Weights of a small GPT-style language model, trained from scratch on English Wikipedia: vocabulary 2048.
Each number is 128 + 24 x the weight over its row's rms, rounded and kept within 0 to 255. Layers, rows and columns count from 0. Numbers have three digits each. The size before them is the row's rms in percent of the matrix's.

# down: layer 8 MLP down (transposed), 512x128, rms 0.269, rows 456-511, columns 0-63
# up: layer 8 MLP up, 512x128, rms 0.256, rows 457-511, columns 0-63
down456 092:085089154114158112105136121110069152147088154149138140095124146131112124120100117130130112115099138121135088140108161117118104125130075142131121089093167159105120139167096148157136109143162108
up457 100:126105131148162168175174123161122136112094112118133121140117117142139111138134133117118127127131153128099153125170151166135134120087162134093105145146140152114093137149111153089119120098148093
down457 106:127120157144130137172117108114150144134140182125148093094128117124175150110167154128124143100151183101155095145184125112143151122144096099118134130130132108145156131083111136124167117132090162
up458 107:086087119131104123111116131119105100099089108146141092113115089100112077102109131116145136165115136117126131112093134150096106129139122155075133117092088159169170140183147127116129136130133093
down458 107:143140119175139128130138131120131130151125150127118117130118116095115134128087117120150149136150124128100131121131103077087151179091147168158110128132095132083139170155129119136122140119159132
up459 103:163127109158088157141146152126154167103093156101143145108142133141127135163141126102117128176092150121150144110112117138145191114099136123092134122119118132158129100142162133131116112079090109
down459 113:149135129117097175134075156148110099133122147153105138115136135126142138115109121162117163157091101126148126142128109150146147077142130111200146151132125109108149129083116155153085106095104116
up460 107:119136143172130171115117126094152139104128132159149145148149157175142122117106152114142111096159111138131166148079154121148109130147095169096136121117125127117122119129132133164146090119089101
down460 096:136154113115093107114110121138137122138126114101162136135056111127116111146123128110117141158081136165163102112155094169129108109089150148105110106100145158156173128102139140127088154133135140
up461 103:101099106159114117122136117151109128149115155174113134082122095119134133127087109149096140099158151089142132144115133151146092144104137099136140150097178135139109122186112085072126095161130135
down461 104:128147128104114138131127158143128135088152142157124118151084114145127096104134160144162136157099063134122086153149093142103132136136145114118078128098106119131111152131169142145129142097116142
up462 103:145116116148156125149135174127134118126149138104159108152081153147157152121148138116146115133164174112109086140127112143218140144145142097124094083162122127093117104120182157120131111118080135
down462 106:130129122168129118144137166115121133118119104126095122146114131108129128096123106124129082098122133142097133107106067161172095113107121150132129078162121114165122131148136146149120125153153110
up463 107:117105116136110091127137153164146112135118152106161159149150111129128094113127107134130130161140113093126141133120125115109111111126089136128129084124158114127159109156117150161151114109106147
down463 098:118120152138113148135102089151122115121153118148116143140097132137122107129149138096137117116148133097118140181157145120176138119180138090142146176137122096146141097148125092133159092157124158
up464 101:086126144094105125132101070148143094132162141142123115101131129139119130129120100133111122144098106141119185087146100077140107130130116170135132115105149101121156122134105122121162169133116155
down464 099:168105106143112140121141119116138155156093129137119159093117160154133108136115125145101139108170141148120146114091115140128108133139176102179131133103151130079106125112163163131093140092175137
up465 098:118121152101169116147164168157152138137130110143078142095090121128147124123122148147127098107102142112140082132119120156134139130131134125161150157104164120109121112133199096109166131151139119
down465 099:095154118143112103093131126099138139134147105142144135112117154120119140134123147131136156119075155152112120147103139105126085100148122130124100099119167131081192115115162107119119111130088103
up466 095:098188127133155111136164124135132105140114135105090148113159150118123084115117147145128146146133117124145145136121175133126145044147126131144167134124148120114136119156133125126141111116136106
down466 096:170112126124135113136103140111112117089149145117157110147115083131122159113126118132103140111094169134055097148101112134114108184105135149108116122135128143159151147073106132120071156112092099
up467 099:132159103148118081165111120119114072142137161093144105121137138117141133130069134154167124166117102132140126137148120130117159146133119145087138172151133142100130138133116111137161118129176139
down467 107:109125127123131127126113141098119115132156157131138118115082138110119126104124131160162146113148109149084093113155108104164204155116122182102141120143086132140140110114137113116133127142078101
up468 103:116131136137129132139136140137131128158180106097132129179117103111138161108142120090112140148140104103173131147133142163162159103119108133111125174170104114113109115152100125105128122138129109
down468 102:101136123098171113098124161161119144130114120129107128100130132187150091143129113165116159117162091163130148140110129156114092097117176142152152130152126098138184157090141091126095128098142147
up469 104:163143095150067108127130119131161140119159148141071164118175147105113105145146138139123105134084162108117139155104110133122158150130142091152145112137131152143146121118098108099123148090169141
down469 099:197136127080147117126164140129124131114100086100132139093132137181119133115132122133156121080149104110136128099162110111135141104137146102154108151124137118137112140111125137068124158154150114
up470 094:152127117170112124109151132172103172153113122129144130173103124111128109126074104069097145113106119139135176102111132101154124163142145126099151122179145095118127158160057178139131169131109136
down470 100:135122158074148104131135135092122080081103129128112142099116116155101138162142121200120126149153128125133125114128089105112131094138109127136129133118142146149133128088159089111152129151149086
up471 097:063109104142140077139162125124124153113134164126138115099134113135123112137177123137129113098132132150144143105144157142135118125125133139159117168135142101155124097140119130095119130082102185
down471 106:153120136099127125143121118127130181134118113107093112089142130167132140173101101122148103137107119107117124063131137139113086169095069129123095091157137131153141106079155137135128094142129119
up472 096:094128074154093112142153095138153158148098100115104144102118138120150116157142158146144106134122160097148103086126119167088112139122127123106134087162130129163083165164134129157126109083128133
down472 092:079165127131138169080163141163134139115135133141148146148147103136105137148090151152103165108125138153073127107088104107161107064118138124081146106099115121115140100088134158122161144131141129
up473 097:111146089115108161135125126114100111111121130105097187131116087141132174112139084118139145116149121150102117095144138147124122135148093129123134141158141153104194111115124095153168103175101099
down473 102:151129102154122137153109123146169104130113148079077153099146121163168100198187143106117137091121203103133119089151150132158139118134119128119151130132097136106173118099126122138145133097128133
up474 095:125138146099135148112114121088151080103165179152140130131141098113151132172143133129106099116147099110118086168125115105099130149138143101105115105106099151104135127170122134149134114111128132
down474 106:114096118133128149101134110123102127137163110127123157148056155112092134127150077113087162141133123109134105120137125135126161167092139156162145117134104115128108112119152119153108154117115163
up475 102:119126169132139154107133137076118148120112141144130121145124144108113145147135090114142141110142111144149084118154134145126143118113192126097093073157129136123134115165127119148115135129107109
down475 095:165138080144111097113137092132131134120136136152113143103140109131158120126092143172131075143127162155106150141139110177121112105151133117121094158129122133149141122115100120118149135110173150
up476 109:130116107145139133124131110120112128111153117144141133076169108155137158110124146131130120111103160098129103116112113141178107113119156103162094111110103124131148141121134128125107205151135162
down476 109:106088124152148124132083110137107108105125193103153157123130086143123086102102172134122155165131142125119072113130135142124105133106108117144107118154110181099116151139137136109150159145147106
up477 104:062191168134159095138121140082143160135135171110133119134118152110096153127173099148112132163145107108146103131101110133124141066092104146113133164136147113129084113111097152138129145146088114
down477 098:133098151092143134159137117110105146129169070145124135116134120148150141139112171119147115105097131113139136123139161117123122129172148111169124139146137124102144154114165080148123128124161133
up478 097:126147133127128101141126107108152088135092089119135105123144157096146106129139182129127107114091162126150122190119125176147120145115112147105102097087115137165150121128176148153132096120127095
down478 105:109128082124124148123148117123125109118128151126147127158159107069110172128065143125096116147134123114149086102100122161093159106132157091125151171174126126125112128119178124137140110144136134
up479 101:100159137117160116124125108116139096081098115169114106086155111126130138133148095120159131139122135106146131133161154139141126103102142121155136106136152151162183119085081119159109123137101121
down479 100:135175093118096142092102136108124164095142100150154112128117110153124158137116158108092137100173126106164123145112153110104140125122122130087133148149172145164102137130088150137128131122149161
up480 105:170134149127105095160115111137119112155093102106122083110136139111151111136107158108143140125136163110130077136158142063145126084119131173137142137092093120127101187141142175067132168136130147
down480 100:165168174170166112134090095121133130150117158154110163135110144123164087112166120099120161088137099133131118114110130137141095116115107141083156154139141110108118128119131123135123178106139133
up481 105:138112114110115099139141123121128126120133117074153131108118178139134144076122140126123134149102076145137120154121092133136132133105144113100107117112118129141067106100116164117129130125106106
down481 104:105156127096154138104155135115118154119162138104114176150161134106103121135138128171097128132133162134118103097088115147133108156158132131127125121091167139156137153165097114147153092080148160
up482 097:133077146084133152148144153128154145097161135101093117120114109140059126168161140117122119136065111122168112114153125124114159165116146150111113125138160153138093155146140084118140159127142108
down482 096:092127149136158129108112100170150140103112147086151133135096099130140139132145126110145165107131148105130146135118112073157133120102152125145114110162144129099107128105148098116124112109099094
up483 092:130118133153117093128150125134138117102120128152114125123165106147084107120129103115126140088073118179158148154149166130152158070117122123161154144107108098169170129119103100122163150130147137
down483 088:126090140178083122142153141140110113124102115189141117167121132154072160142141138095098123163156139144140146101097125150114116108092165106147168107130127130150131133087150146128127105122131097
up484 097:159110127148167144124164152178119092146127125185164125115103178079148116180124150110117142149106153155123128120092163123121119158163097122135151132122117127128168122104137130144146155102103129
down484 101:145123151127162126110120140115106156144119125115101138169115133150137080163124122118130124132167156145121128159111152152107139161076118103133121127144151075132134082127120154092200135120109091
up485 098:102100138109106106132174139092076147083114138095081135106152148143158128103104088126089139147110113115119096127152134116131132108125102127106132126119132114162104135130137126097145131172135139
down485 105:122145104158137109097148102144132120116136174159150119148145109134114097111144156093135159111141145118120102096100125147126096117151152129115162139125149091119107108138160137155145075121147120
up486 095:149098115118124124117106090136137145127118167142114098117119111164135082115136147116135143102129125125147140121093135097170088189112160150116174112128166189156085111147122083137136108101097091
down486 091:120123148167120097143145148132106116129133130133121128145105158125127123114125141187102121154141122126131123142088145122174129093155166133098117156131100166129114103133145141083108135154145111
up487 100:115172164152141143147132073102123133116153152151084135101122125113130126137139109106115144101075128109110097133104139077144125152152066140126084140110148111087156127108089124147139168141125104
down487 107:106104154111135123130100183102123104147107102138113109135106131150116079176115090126139152132199088124107117120106140176110116125126107077093122110127104111159153141128150142156128103132136165
up488 093:139096073142092146159157152141118184111137110126136145103108113121121128136111113122119108140116143101160139113142145090119157129169118175143136111142136098133157159075073144124138141108104119
down488 094:131097124097150071126115145094118103151099137113152109139085109165132137158066158141140132167107073145111109128113138129126128151140111133164104103143049163164153105139126118122135133149108126
up489 093:112154121079125102087145130105152094156121132135159128095098159127075121177135171121143085155145114138152149142131121088141116100135142103178113102102099116152122117089141140093126089136124124
down489 098:132147112132152070105123091135098152160159151132117132132137112135150127132127106122156113087074070126112115079146100126153159160124122125135112151168108117147140120154094117136137095096103112
up490 116:106112104116150138184149118146137137124134140154130130125131125152080113114130103184125108122117108125149157121101139136148155106084163136087107105130126149163104165114133145141108160113156149
down490 112:107134099133153169121170160139143132104134105104116121092127103149166166122131143112116124121121119145145137117124136135124137178089110138090115123148073155167118149113134134144136090171131095
up491 097:117165166099165139126150129119143110142098150159145118073091116079127135150075129106136134135108143120160141113100134099119112166101117164130130144130106142122117098157173081085123128112114152
down491 101:097141116165113124122108179109104134122127099145112150148127123149113071127105156202131119116098129113101133140133145180088076115135146143155127129116146135121111124146094158150095113164105098
up492 101:104135120098100130129108128161090140153109124168140137130114136142118130107167162091104115111153097115143114145150092142136148091132138113114175126173070111150131149116119157102129124121148116
down492 097:132125129134163180107174098126179127127110137107132136130171181155163157126152160094129157157125085123094170129090163123111163122113158122109135147127164126118117086113150140159093095123145134
up493 104:082119150098141134148133152106091154137182173113119106132144123104113116133160146121124112119113119139125114114118080141130112141113177107085107149153148109171149103119115140178136108152121087
down493 099:130114153185114164123121154149151125183166092138135106077097131143114159127129130111087162163139126141132135178112170122101144141109142131115142156142127094159104101124132140106107142086118153
up494 103:098146146103155128049156120116133112155158150112134148124177097101141097137106151149175144093086148152166163118086119104122152172136129154163130134119134144152095123108127175125158109097151094
down494 111:159141170114139106126111092134182160158154169132119142152168126156147127137141140046122142092119137126107100146134139119146135126117155153102145068162153119168110106126164130106120123148139133
up495 095:122149163156137108079154145124148117103141096088100104126130126171139105116121116120103135151183174116116098085100122175153109145144107100135102131116106135124129117096146166153149105103147093
down495 100:135160123156110103130120141149118144132133100129138140115135095108086147138074161096097151159113133161136142085148120136135151160127077126107149083121131129118137132062159091139131108147125120
up496 096:116169141134152133128152150129128119151103159126140129166132149166116149173123104180122093135144123138151129086141112139100126166140149141135135137142133082111136115111126103061154159123115183
down496 097:128159127084157110122084142143116156107188136108118144113142120102091111065143170148083098130124136104109112145129118124124137143160140158124123148149158119146197137168116129108161142113131152
up497 102:127140171118152135140181089147133093097120140156125141107157156149153108088070138115135159164132110128082108102128126124143077157079132135137123109129132109133166151142098130129130151119131117
down497 101:120171125148117134109087126142120168117120092091171158153139080145121093063129132109098103139122138181112155125122143152139125114139118133117111120137109152104111116108144098136137125133097113
up498 101:150128111090134131122135119155139151144136160121139119115155132144106137208091117113152123147135152167171143103147153110145150130166184142152149130105094150163145153125161181108086150141141091
down498 105:094107080150146156139102129164118133099125106086141101118124113119126070110126126143118100100109147156160119132093164126144118132182097161147097124116103122144095161129095157113142141120143149
up499 098:094128153106129114163131084143123144149129184124116143086153124108133092128167182143163127097098130081130085122121133191139140094111138159088147128153140119142129110066100142137135146158106135
down499 095:140130132129170154138127129144117152159110087126104149164119155117152151164095096171117131146111105139162111115145166108127143073088138146132148097099081102121131136110165144125117131104148090
up500 091:116155164113088116145120158118158128054145144096113139112195084158132115117161110141126142075166160141160118167118145141151106129129146134125139155117111133098162138154158114137152139155126152
down500 101:100118150117112128105106114131099116135131137139110092137109168091112143160117142118123121162078121111054137112093135091112143137105111123110167115112136094121106132118114159115105124148147073
up501 095:116117115113115133127148099163173145098166106101114103141145106122123098141141137163129113145159124114102138111168148105120148164132162156134128148108083112153163136127165132137141149166090131
down501 095:120121097073108126132127128119146132084108098097154098148141122142081143135137154131128110113143118136192092141092139122163112139142131100103110141084132190088138095102139098110126155144120102
up502 098:102150120122149141136120130130144141141108137116188123131128112141122094155110162089131134102107136125098144100114155121116149142178191082125133130147093090144097113151116157138133167091104120
down502 089:165107143131099136135139090125204134131151124113097158157156118130141120124154155135103160151119111131107140111161119094119142062120130132147102133161101166092094153119141108118107112154157136
up503 101:077153155142123118091144107140167149103136157084134139109176165103120106093128094134117155121112145146075080106123133128144152126121131121131124159129136157144129136130128111141157154112141159
down503 097:153174069073157124150092137151142103163143081156139162155112076127105138152140184142107136098112129133165149162140105091119089105142116125129161127109138091147112131146139121146155135179134101
up504 101:146148096094088188136161169141080112135167102134092146116135128148125131134145109149090125103151150130184109117132155109157132132147186105126113118143107127130115173116126141161128138138155150
down504 107:115169120097166094106100120100094112147163141115151123145084114141097107172121085149096080141129133161109115139143173135134131169196140112147106146136122142144121116135114117153114098134141106
up505 104:115134168119099118104127122113076111117167138086132119142187091111118120151136180107131127130127165124160160125120111142094137157123157124122155142124149161153151081137116139133142103135139192
down505 108:154186143130163093138152122096132115125124146140148098125103109132102144113177149117074140114173155129123155140128094139095118189108101153105138116176071111124109101154132133122087150089130122
up506 091:124141106160107118128154141102101118135182132127151131123138134134129087142133134121132089117142117104118106147072130156093139106072111141092135118144118134152124151128144102126126108162148075
down506 095:156158135130133101129083118129113123120135121120148172137142141104139147137132154115131088118139129153136121110164106125162136125124112124134104140095142121159122121116157193174125191114138166
up507 100:147140112141138161145120115128129082129145128098129142156123142109130108120128150166132130135124127140116115125161134191081110110146137106157095083148150116099124125110143149093111109108145077
down507 103:134136173075132138149135159113089109173120109095138122119105120123153144098165107143148133147146106119126130148110118143160087139180152102124151152134117130139151150150167114126104155104114135
up508 096:088120133157123130144166132119126140111116149153120122127113192093074124136096153096149160153157144111119128092156114156143110145109124128112090113115151099115138136128134121120108093099110139
down508 100:179098097113112130118112156170123148121090124157119107126152103090124117165117121071110113131125149097107119132142092124072097161099087102093136143129175147100149131122116131136169116124115128
up509 101:135134095147158117105128159063127130110130135127153158124148100187167123169154167125131127138162129119113132129132158114103155133143125102159113129157120120096139127161133157133125099144153129
down509 097:150087065129142129146122118160133107162121087103134177135146126107131185132128145112132128138106152129132106117107143099136145143116134158132170127128144088147141188120119142103132111186129134
up510 096:127116109166153099098118102110070093084128160142129151132121118158109156166099103130108118129112094138147136088107143141112132146106163127110084126103129113128153144051183132149112124098123135
down510 098:132168104167137140096089149088147130110122115142132137141149141134111153101128097120109142106078136120101131108133101080115121112150136098128139098159159109148109171127159135116094162106093184
up511 091:123171099117117120122134118118152119117145088085130121147131127112122082127150141138084166158117113181146167111135103146145148118114121197158142164139123146152140155112129134118103137112150144
down511 100:161133085120130169185124108099122099130148125126148110148162140101142101141110108107106168147114140131117087136110180075087149120136112135093130120153112117117193140154126116149146133148139137